Weights of a small transformer language model: 45.9M parameters.
Each number is 500 + 40 x the weight over its row's rms, rounded and kept within 0 to 999. Layers, rows and columns count from 0. Numbers have three digits each. The size before them is the row's rms in percent of the matrix's.

# layer 5 MLP up, 1792x448, rms 0.112, rows 212-220, columns 336-447
096:488558518460443437449577530507512615513502562545481483457561500539467499486487549456462467544444518509473473476499491496510453387435520490523536539427450562452492513529491438520473502579463506492474577520488508450579487489440457554509487510580507517485529541536453513563420542475448469449490512522521477524422479508501474463471468507454
105:598535446479493482516462435475587505471527566564505528498519463430547516436453542511509479439462459470418541475492530526492436567499518533468483564488469561497473371494480497490539514503429491482484552494497472406448505457596483531529468442462517443497479473544496474466425444432505501496524473441516506504460501550514493467484397540553
099:578439521526496470466455532544474534416485501457424455515508470507444452526534407485525509493557452552472537495475526511474576584492485464552483505445458481493521525541450501534480517430478455482540416506547434547518523518480495522440463477478507457556471509579500437432468533517461470512511510444501477499504449559499466490565525446512
101:492514506518443500567522570489532462539486510527507562512536479542499530493494402428496455540453510460456520555505588479500454432419491500487508442484567516470454508541507453520512424450525629515550567566508539483508450553494474531484465456553538483625496498482556543464557490489494472563447483481456541475524488563521527496480448486471
103:512509475503512517530499500522503472504543459422469512532497535554433474501500521477535581510571526511488518472530536471493547503500495419545493537473531507502492515470486484528555522519531447530565463471464436548492527516444528485553472489425534510476545455460592526459498432547468496528509477485445523486501477535442464511518532497491
094:498565484511478530442476454497498524531553525485538498461504509505490533514537465520543560488511432508531568468511486490552479529513476487500516545465461510463506573559544534498456479456498419499484473520430445404529605482480444510477440452541463513392447496527450452545455510548470594427400541513525533483502552433516508503523539497468
099:499511495482517532499506469528553474551446563488507501542528500542448489567491546512524469466506527593495498529456555503546460498486410556564456485594468445509465542487474463515410509517546551562561522512500539498470543514459539519477419590527463481480474506514463559429477515423449485536516474521498452479475494586484511537511535573507
095:374412483525474563499471514467528555532468539468562510494461506425423545510506502471473501571480446504527521557536523527475538527527471455451438450558533508519500537501529555512418491442513510450499486515535498461532497535476467479526496534467456501568497498448533421538483547472450505513597521524503481457517500503566514555511479502512
101:430442428568473520501536480456522511502473471429552559483452499343511436551567516500506548497475434480571464564493447512400493445547530504548560421581485554468519491515531587460507524490470500492456481489473509479534501555513571496474486552531504516472461525535484531467507505514497526465540530496431492480534522546494474527463473475420
# layer 5 MLP down (transposed), 1792x448, rms 0.102, rows 212-219, columns 336-447
099:493529495523435503528499485451529529536534476501526506505462539540521487438470430532544513532514508599506440544449461520564478498554528511437527493512473475490482505476514570480541521502457388501472505492552532512491507480471564495429474569458540522521457443463484483533545482459525497477482496497479478534551545515508494528417550526513
104:541534530517521561452553573422433518519551511464498500478556497497487484530520486527556482563483503502550409544490531536457523421486573453469520444522449527579577516523456590473489559495478534511549518464482519513479498489511512547426555555463495538483496536534504423541493467546557470530545514506514563548504485470455497530523551475499
098:482480496461533557437511454456522470468508551586518480478481507518482499520449559522470465475497514460477523570530473486567452502515553514525448511517541590520490528465484508451500516545484537555462488474519537481483514493530483461542534528557464511529459514466522482480494501567470498461513464490420419527460540513489514528546422516496
100:457471486480477498458469482517427513559443564469519559489479536435478513446536526535462518519544490467542523487499486535523516495519517486488477577506476444526559512466446526495489588471493454501513444465506496547462487488477550484564551497452501576429516484539512474571557513490535553449579528495535509587459507436499457498531447485560
104:488474489492449479464479481517563498495492567571571489519560519553538528482559522578481511557413430466530491547492545504555517495432529572436526427499477472476524505445524514455533547507425515516376509578490553468512484496525430545472463521533537493491505513527516519545521390476436499461480563542486502520507514459438511508574510456446
092:465544517546459442515459535559502529510509541515500607527485454472509478495523491527470468484505495508523443473531457579507466551485417507447494487511549460470520477587588504426587488555557504473471478489483505522506433502597507479544499471533442502446472429506512497474425453564554520498628469532515481534459441501488462506512352514550
105:433475497485555567492437536509423484417525486504489501484418502435552472493480525502494511470552507501503516465579485470503506520519525459458538531599524552504447482528540481463574483470480479481448491513503465545487507483487495487489552482448474544528478492493494465480448499517517559461486489377492507545570480478471502473562443479488
091:516609503510573466441495521507500523496502474494445478517485471535507485489545560542496528512507508475548522472435488508551531468490475519500589565377486504452524467491486436493550478453509465534478546538525421573444482468526549527470535546464480471431453440546518461529548449511583529515506523493558565454471593494528516472475421555521
# layer 5 MLP gate, 1792x448, rms 0.109, rows 213-220, columns 336-447
100:478517490535530497493540557526544571546505507431441542553485474406490497553478516455514510451510507546499483451467530459467521532468505525502555546446474524506533500473446562496502546500466494441519484491554465531475490453515462503506535531470476542406427581531555550524505469527572576484526481499471486498498464471504522474525535601520
097:467535531518554495606531479437512469429521541498451607468463462567515568421390573526477508513497469525482511520519491461523459506559519514522554471515519493502511482516572476437563590456463526509471507494500505486454545502500486435521515475511505520571574576452522570494550444468476440508527460503470526534536522452559533470515512476521
099:545503458522526549549481518512505489478503505448606509503455535466516474534487498468458498517532437459515475511521534506436565563498524529466511536463475463470515474488484548557477497554503499512519546485476499463562598531464528500521494516478516579528506440516509482470445424494547555443515560508454479557531476517505455497518505523512
100:492468486437508493518484469489501539469558520459459515425403507475417444515533535426456511557508444510507529534476552380479495477443484442494540460498475486494459458497510418510482520502494495492536472468534486547508485515425576484472525503533509466498466529535562513503553525520502551525482454478444596514422506488505454508532537539516
097:532477480512452456538497537501515426587474493456546455558523490491512474431479489438520587518507483484501568533527522543463487533528495458468442523450494485507452477459513542477561528512515444488530486459459455502531498434544512533525548458562468523507478507474491500471464434464505488447524430464498441497462489532556483545603490463567
098:497489484447566501389493494496528479538507578520477478478455484540528461459430469437452501444513538493619467450506555426442466480584558552461469561529456538544408506542467531498455461501547476420500565497515481546565509500477510508470493459513499468527481536511475508490424514495513423478579473457453519475485537473472457518558469446456
097:533558519443565526439525500567520522535527471447570497525475474484561525561470399554480462506514506475541562579466500547521538568483522490548552551502490483519532459565563533481511458553488393490518551488511479476453519485500500520464529489486514505479508459500510470539494369443515492514515516544519493471457474430447575477444458503607
101:526486509564554498527456524485493478586605577471498494469501505572561507535433499478535529539529477490469467518459493529477595480435484464510489496579534473566534501526433474480476470548506506547462547467520518480477536480520582502520528474563499519504512579521466581449471437544542478497491455524521504483527514547508545457491484524454